config.yaml
num_hidden_layers: 14
num_attention_heads: 4
vocab_size: 1584
norm_place: "pre"
positions: "rope"
qk_norm: true
bias: "all"
tie_word_embeddings: false
init_std_qkv: 0.0225
init_std_o: 0.0
learning_rate: 0.00442
lr_mult_qkv: 0.4
batch_tokens: 32768
max_seq_len: 512
max_steps: 4801
Each number is 128 + 24 x the weight over its row's rms, rounded and kept within 0 to 255. Layers, rows and columns count from 0. Numbers have three digits each. The size before them is the row's rms in percent of the matrix's.

# q: layer 10 attention query, 128x128, rms 0.0589, rows 117-127, columns 0-127
# k: layer 10 attention key, 128x128, rms 0.053, rows 117-127, columns 0-127
# v: layer 10 attention value, 128x128, rms 0.0551, rows 96-109, columns 0-127
# o: layer 10 attention output (transposed), 128x128, rms 0.141, rows 96-108, columns 0-127
q117 118:125134145122151172126128154173083135126118133126141147123130105145172129132121126130150149085115115175121167090078137090129148131180138116148127126141098122103161149094118137113153120105172134121168146100149122097118148147134158117134167129170151169140153105117122107107108116084148124145117076151133158106137168082077135116105118124177147093135151109130104117108158128140106132142166
k117 090:124122160134136106101153127166151089106128139149112125185132143131122145163073113163144109122095140134071135134096130104143101109186112110114143126125120100100148130081091156130147131132137147140094124097129109078143110135098150083145130111149137146115169096114156157109123127147146134150158100147109167077119120149116139104129075125160160139108157095152127086134122141146112119095119
q118 093:099146099135110131125107110122046153170088101128111124147144155107187078132144113130131144166137122163164174054150127128110148113128143120130123129164109093138119124135139111119118086144151151107160155108151123109099137146158145114160159114117114135176109117118111111122096131142122084120106107121105145129124105155115136139104134106151142084132157143156134111115149147153131098153176
k118 092:162103112172096106092154141135087145125135125102114119119121136124099121165084087140116172116114158157119151141134156195135127097091151148124152119130143107090128093112152127096158142125129178095104152147117087106132158124144153113124141074084137123115158098140107148132112111138146129102135122143111104152109080147101087123118130117111143093116125115157134087133116127196141134119118
q119 108:140138104097169141143138152155162137080130151153137127106108061151117159124126119139136150086102152120093068128123112100156123144150145125087083126134131115132156147129114148106134188148121150123113144109156139127142149136133125170129144116166115107108116137127113108125135144072116174162134133135156145101130165106061099130132098152126128176136095147160111166141103120128116161114130
k119 099:128131102118168140128137114154162118114137154179114153160162099118107200122128143153130148107105119121080059118108152087118115147136084153103095119137098120111094152111108124109134162164118105114141127097143087155158143182108124122149103119169132140112130130110139121105099098123126138121169148116108123124134101151116112147163105106096114182140121145119133186146126129117150154128137
q120 083:162120077125139154126153104143119116127101144140128106118104078121113177119124123179128151097105150168121104141120177129114125109134075120141124129100161125106188114123096109116112146079146135130149103146106157177123130158149097138123113104184103157123167103150103131149147131123140159125155111156110115144128175141119114103121127116135181104167133116116124134095122093122096088146110
k120 102:139130125146131162116138149089146106149135147169110126107146109149071150137178126145131153071070158121104102132147144120115147120141063085102135123120116127081141148131104174129126135066134133148145145145101090135099185139104158131121106104123129136118138120126109125135115113146123096117134131129133172097135134108136096122135155122114150149155159150107098128165093104076130097098132
q121 112:131126069142163115160123101134122155118147140120092137137093153146105123128112114122105157122148141119115119123149183173135130144095124100101104106132150087154153097162134119149130123094126138131145117124181123081182094122134127105131139144119151112159145143143126100085096135140107148148109175147136117168141076153101106158116131150125148130119139108108122126106047127149175116155133
k121 102:135125131153145085174132135156138125128121142127124117118097154135139109140158120132117118155144082125147191147148096121120140128099134122085105125154172123165141102124154140127150114117126148145148087161100097080175103104083120119111122126131144116130129129143148099101047104076099144137097101158152108146151130122173151151094128196119113144128127134143118114107134126104132096131103
q122 118:148182131138100108158114109114122169120090114109098134107102147141135091130153103125138105163175131134180151114174094150115104128158163127120092156093165077168131088158136111134113127111119135135116135134121160135137090115134085128116131120084099085136136153123148105152117121145147107107133132145116112159103076155107178144105109169125122105137129131151153161144111142156101097144132
k122 110:116182112147117074160115124097120161114120098137114090084107174131099128142094072128098155140194111136164139114204140164136133117117119113096113144115123082161109118126143129150121149118118105131115098126125177108137113119128130094144126140110138097141129163109134147125116145144112113077153147153138120166152101131102113126137147167121117109127144114157126128140100088099159101139137
q123 107:155080111125117105126111135112104094129179160121088155138113155121109134119120099114156176103088090133084179184104128163166141109109136157135161126145133104145122182133142172148120129152127148122137102152147097123170116104161132118112126117098122131150125118165141130131159119131076148136129142124111090172139121122107087149131165111116154121145101141110121135081113090154150128106110
k123 107:157122122103131080124125134106117106136144145113133137096095131151123107100102119113111163118110131149139170139099076133197143149120181144139144129137123116143133157154174159132155139152101168110118096111122119121140116117181139159107147088086096114143168130149127139105146140095088168137115124170123121091163122102072124129131173133132142146134100130098114153117125122171085116118126
q124 119:157128130117147126110141091129120118131164149102151126118166089146173091106135099133139128145115145121120172143122105115099108115112150145109119132168138123116134132121165093144082159146189143173137155140108109118075097135162138141081110138130125116108092130106130116140115099086121130149127109123132159128142131130103179076120120136129119135134103151175133128116188110145046143117134
k124 116:125140134087122113110136113146121130126148113118122132126146114173167091145133124085131152144151154103147123135120104120097108116100159124121126170146140148137118117156141125130058164126172113150143118150137158129085105113153154130100113161122104084090127154124075139141112140094139168123116135125176124147142129105106183105176136106141104117119089142172189143130119109160125127107078
q125 121:101102105109142134113111108126123108162083148144150117135103080126166159119154151160144132123103152123133102144090162129141159119067116132155147082135125153100123122126119132125159175133120154092137118164113127138067125191103146159098091087148097123173121130124137124133138119143099136116131141121110182113109174159131091080127138120139107135158143131111096098123138144102110141141147
k125 120:134126099137096123103114106124135114142133157133173135159128112150139201157135165138158133115110140117112075135090165111127144126112123162136120094121137161095118118134133128106136136151123146082129162169126099154076147160132137131126108078134115132114100062100140145163119095136123106138129150119130133110098173128161074088166170105118090165142117139101120118151125136137113118133100
q126 109:114137109140126110129120157132142080125140166150094141139150130143109116095123119122122134132109109103094144069125153093140124136144153133180157124097101154145124123115086128195107117139111107151102141136110145132109138124115125126145090110087143151143118147130192148126116197140160120110156124127110145152098111112162156103155160150103098105103147159124149077093152107101118079119142
k126 108:108132125144127130133117140110152085130162159134098144164161117117087150105101102115152152144101145088127157109116098098162127163130118156146149163095082128132098132117125156178114088138114146132118115116123110151127145143080130114161112101107158184116158133145132129121174159130106118157128098099117166102088130128132132174198170118130144113131121140088155107114096104141120113132148
q127 116:142108101124122111133104107131099087127145161105108137139102141139133097120112082106126151189121144099104172188115152146132164142116153154123134074138111120112163108146129125128115114164128160142150146114163113106133115129146139137120144112095131116175153115086138103105136104115089163209112117130112120141137102123082100131134162143157128140141093137117127111086098128136097163116169
k127 118:147112113131116131111111113139113123129118143101117121159080144148140103146114131083120119145140137096156178145141096141138162126113201139139121125132147138128169092127165120125148117166130162140142103147136121083132096114132134137134150120131117105126147103130084099119120120094119171215085098152122097118134153124087122140158142150143127158149069136105135100070129142131091153115129
v96 073:094098153111111134147141077155120125094127142105168130126146105129114147118128170159094139103128158175102157131137091094139113153166155105144174126112128116102157151119118146135154111146101078130103131147131092124101113160130154143158095109130137175098141081128132141108161141132098135104151094136103137091127203105160114139123142115162131153083112127121091097107111142141110115119130
o96 077:174114103093108132138121160109108147119116123121164134057142129086137130085190107167111146108148140121145190136140145088092123127143106160083124143104171121135116112158147101150096122133141137143145094094105161144151116117139121132095112146119131090123132165145123105139112092118138151156110114116122128159125126198097152167126136105124113135145097116123123158130122091136129122166147
v97 078:139162117112072190107139053173091106165109139097083091136143178154132107143102112173140105156119120117167097157123141105117161142137114143143119147136121123154111123117134141130112101124132121138146124084116144150073114152128132087122123168149161160104115126144154158118140116115130100122133106149119140123153108139160134087125111091121145106107120138130094116128175158095111122131134
o97 077:126120132118159076145147161121157126097131123149113161117092105162113093137114122192129149137175119121136140152106094138138107132155168154094139149088093101131129132116130029121123139148145136102101117110132133145116110097122128115145143129111109112127118137168153129141126126104118126114123121099138112089125107132115110156108128141140117184127094205154168153116123145126096168112128
v98 068:101109126125135107135117174131120195102129112149120128125113096115134113138141159111112139132123114096120091070141112167113110086162123112130131158138092152134131135096097108111147128144135121140173127177185123148161124146119115166160126129098087132136146117138098156182164161124157101130158112130158137108073119106093118160118123121193129125168159142119156133115140147147119132135129
o98 076:147091127128143153126114114141132106133156153124136142123110156125144138151129114095111126122080129160108141155145162160143131133082106088129148096109156130123097130182125230123125161118130139111168127131114107103115121116140122126099125102144166104137108111102120112102114123146106138142096153126143128172162152156090128105108132172108154105129111093118140124130102095093195127170106
v99 079:106136139128157091165121150111146160111194116102158116102140100153081158137107073129146150081118160149139135107132110124130099082121180116107134126109158148107148123164101146144120126087162144129136153138148122117109122099149175089127092092130150132122132080135163114110121093161141142138119116124141116140103153114138165124111135120120127158062144151135107112154095119118091099142121
o99 079:154097118153102178126100128155090075148082141126134114133182140108123142102182147143142125122109112130144146154110129123137162143166135144148124089135122171129125116095095155148131099156129134151128149113135086143113121191109128130131095167081093133157132133144119127127130106084126134142142105117088137108132120160117102104154148120119134071170140119109109115081165107150114139109157
v100 069:136164146183143118197110097153174190138146081127158179129136127130125153111149136115167158153121127116153117115116098140107114115131100108149141166098128157143151106137102098074149160140112111142147129120171134122119146136129119167114130143112093142075163099142105087147119153129113150133100108124155146098102145126111158175104109141147097132147129125113098137131106143144107131119142
o100 073:123069087102118152108117133136111116125129166128109141133124119117147132156144132116099147094057139137140175152129166165143164104109126119137154093139129135132113131140105224166120146119162126131180140165112124100131115132132135146091145113148129078142109123112123119129127130125106141149106132164125104171115139131074118081129141149117146104121146116095155122106129117094171104145141
v101 070:093073168164113124156113130099147135100097097145096139103133147118110143167136115142153152128111098104114134105138114095113137107145134152111166097141132141170157117083131107138138152128098106136139128164167093147146145111096151114120123086121133132148160132163177166141185127122143145118172157095092133157121114131101099139156171090116141130133107116095160151091157148124142133151134
o101 077:112121097149138136124142110150154156147173111107127070120130128132143151113123112119134145148149148162112127160151171127088134120097082123095100158119164122126072153172145147148142129136136127146132115105085089111148103127112118116136153158137157186131117119067104125102107123155095112129110144126156114136151096177099128111090090154127154081176140120171127108121152128124135129104137
v102 070:138127160179101100160113109100118138091106103110140153104110097150151115125106072150110150103126159162140169133155099122127090135158139118098147121146147108166153121087116143115128174118122121170147142088154107099136090120140183099147100161087160124102186101138149111140143123093150150134080107117111119142151117140106092138134109138158150119104095120121108114106156120148121135124124
o102 073:135106107101109161141144145168128141104116135150129130135151129083111178122179143124162167090125138148171127149138152092107149106102073137108116132092098148127104142153104174176179118149140092092142121129089106169104145159091121140118097131122086128164124162116131129106086117123107118122121134093109134129158153143127116087095121139113126123124166142101125110135134134090126122170147
v103 079:157118143139139087111157175169098119094139142083106135140117138122136090113129137126084184136134111157086155113130097151129154122121150132111116161127126077147124133108117125077125145127200133180146123125123121111147091110149127113132117161119158144123156138106137115099145139092121108113154119137169090121107145097120078137123140157157142130151092157145134110108134065147140101133151
o103 077:123133117119104144159135102111149128125113162193124162140106122109134187139139128143150120136112145123154130136112145070099112159111118136133127110122145122152098101129103132169135114169106117091124140126122133178091123117102097126158126103160111087141131154130117115124133100171133116100118130060131176138131181129189150113101121078140131130123132092090138130143117143078120138171127
v104 072:131098104127130144086127129128133089123161158122144132157137163150093145093108149126139121127133099101146138134127131132096166121116144111138122079117118120098164101147156120150125122131155102120099160140105128135102150094146097075115175161178114103157133133102130109076105111105088147142129091135156110118191107158085120118135138159093125159170150122137164135135075118109149103134111
o104 076:128163141100119128144144119110171109150097110138106143130133102158131121163111152164119094138140160119133119084111119103140103126149096099142113172134135131158115131099149077100099130134102122150084160122145178156161127152115150108164149145113118122113139115180141171163121158143154115064146089139135103112088155097175104107153145104124106129109129121123115137128152118120104111067138
v105 060:147120106073138136125159140146146117160151156167119100107154123141152097106121191119144097144128108114159114152112147134154142125153096106143099147100162101135109152173151156181145069152173081115117085125079122122117119117117092126086159098161134136110111152105120141124118113147162116115123131154143111137098118113139132124116117114099116094103139133127138117156069133113153098155127
o105 065:125173149118149090096110129116104119130130120131180111148103117153143145109116098157120095144127127102124120107081106131114119163135177153141145101123107152132137116059117056094092141132107187126110130157123164134117133127157125136118138114105138139128144121163143124144125125137164147118182102121133110100111135093179159166151155111151135155136103124140106141116136129163070148128099
v106 071:156184096144138177072105114124127126133162130159095154142134107138125122137155124116125088123133169094154091124133148161138132153127110162147107148177143160109100095146104139174121153130133138136099098114104127146147116112119108150106131147126091113115085179190063129132112167106153101123103129130120116134147081098142146120155124148125091126166124112128106133137158133134102145125122
o106 068:139108150168173065112115153128125114123151119138117130142114103138101092169043151083150154134137107118100089137137136158146125109110136089148134145168070100116195140120146119105167120112108101121109143159137124096148160136131125114110133105143151098127128122114154144133137126111111134147113166162112121086132134102155129114155147145137141131103136136145181106147103159149131099151123
v107 072:127087152064184126120157150138095126142126173122150089110136134101165135134129155108083123149135100154114129119113147144144148125103113137140150091116135112104164161142160120088147109136096126098152119140088103099120156156139098111129172085130117115190147132044122138112150127126136136133153122150127134117103100127124102117146126157107150126120142130124131103162085093160111111145126
o107 079:106193133084095152117134104090115134155105151122162116116113149158134093097157113139133077129144146116151136107121073110100093140127136099140087111109173122126089118106121095129077153113128143133113136144158200117134115104141116154132120104126125136087136132157117157139127152152160112119160109137156132125114134138159179190140113114151115148109120095118115171154121120138141137115105
v108 080:122082139171099118105151173109129148105119131126123167138116133150148125147128160137180120100128141164101162115151145110141115110128169113132124101136134086108138166105142134143102145115157097125141142141117114122124110111112175075128142146138143107078124145168105137172093058107136136128105087148159072171157100147115104115121111100124120129139115155132120149097109125072123125143116
o108 080:131136127119163150148133126146129100122170134137138100135178115100101212118135121154142137117183128120113091121141152084129133141149076179114148140109139145138137121121136121113155063137076125136082134116100122148101127142128134093148121149118117166159118118125160127090136154147109116059113102106117142124145168109157116111149174130128142099123144111123099101149134125115088136124114
v109 078:174112068153138157107088170141134109145134130106067122163124151121108150140104168129144128099120110100090113154139143153117155130158127130121092132156113126126099104152112153100117151142153119104128127123108154160128146135136120045092129121133087157160095177116113131061104163101171134133144133113123105137150142141135157074140136123102131107157128135119132110133127133117133143123157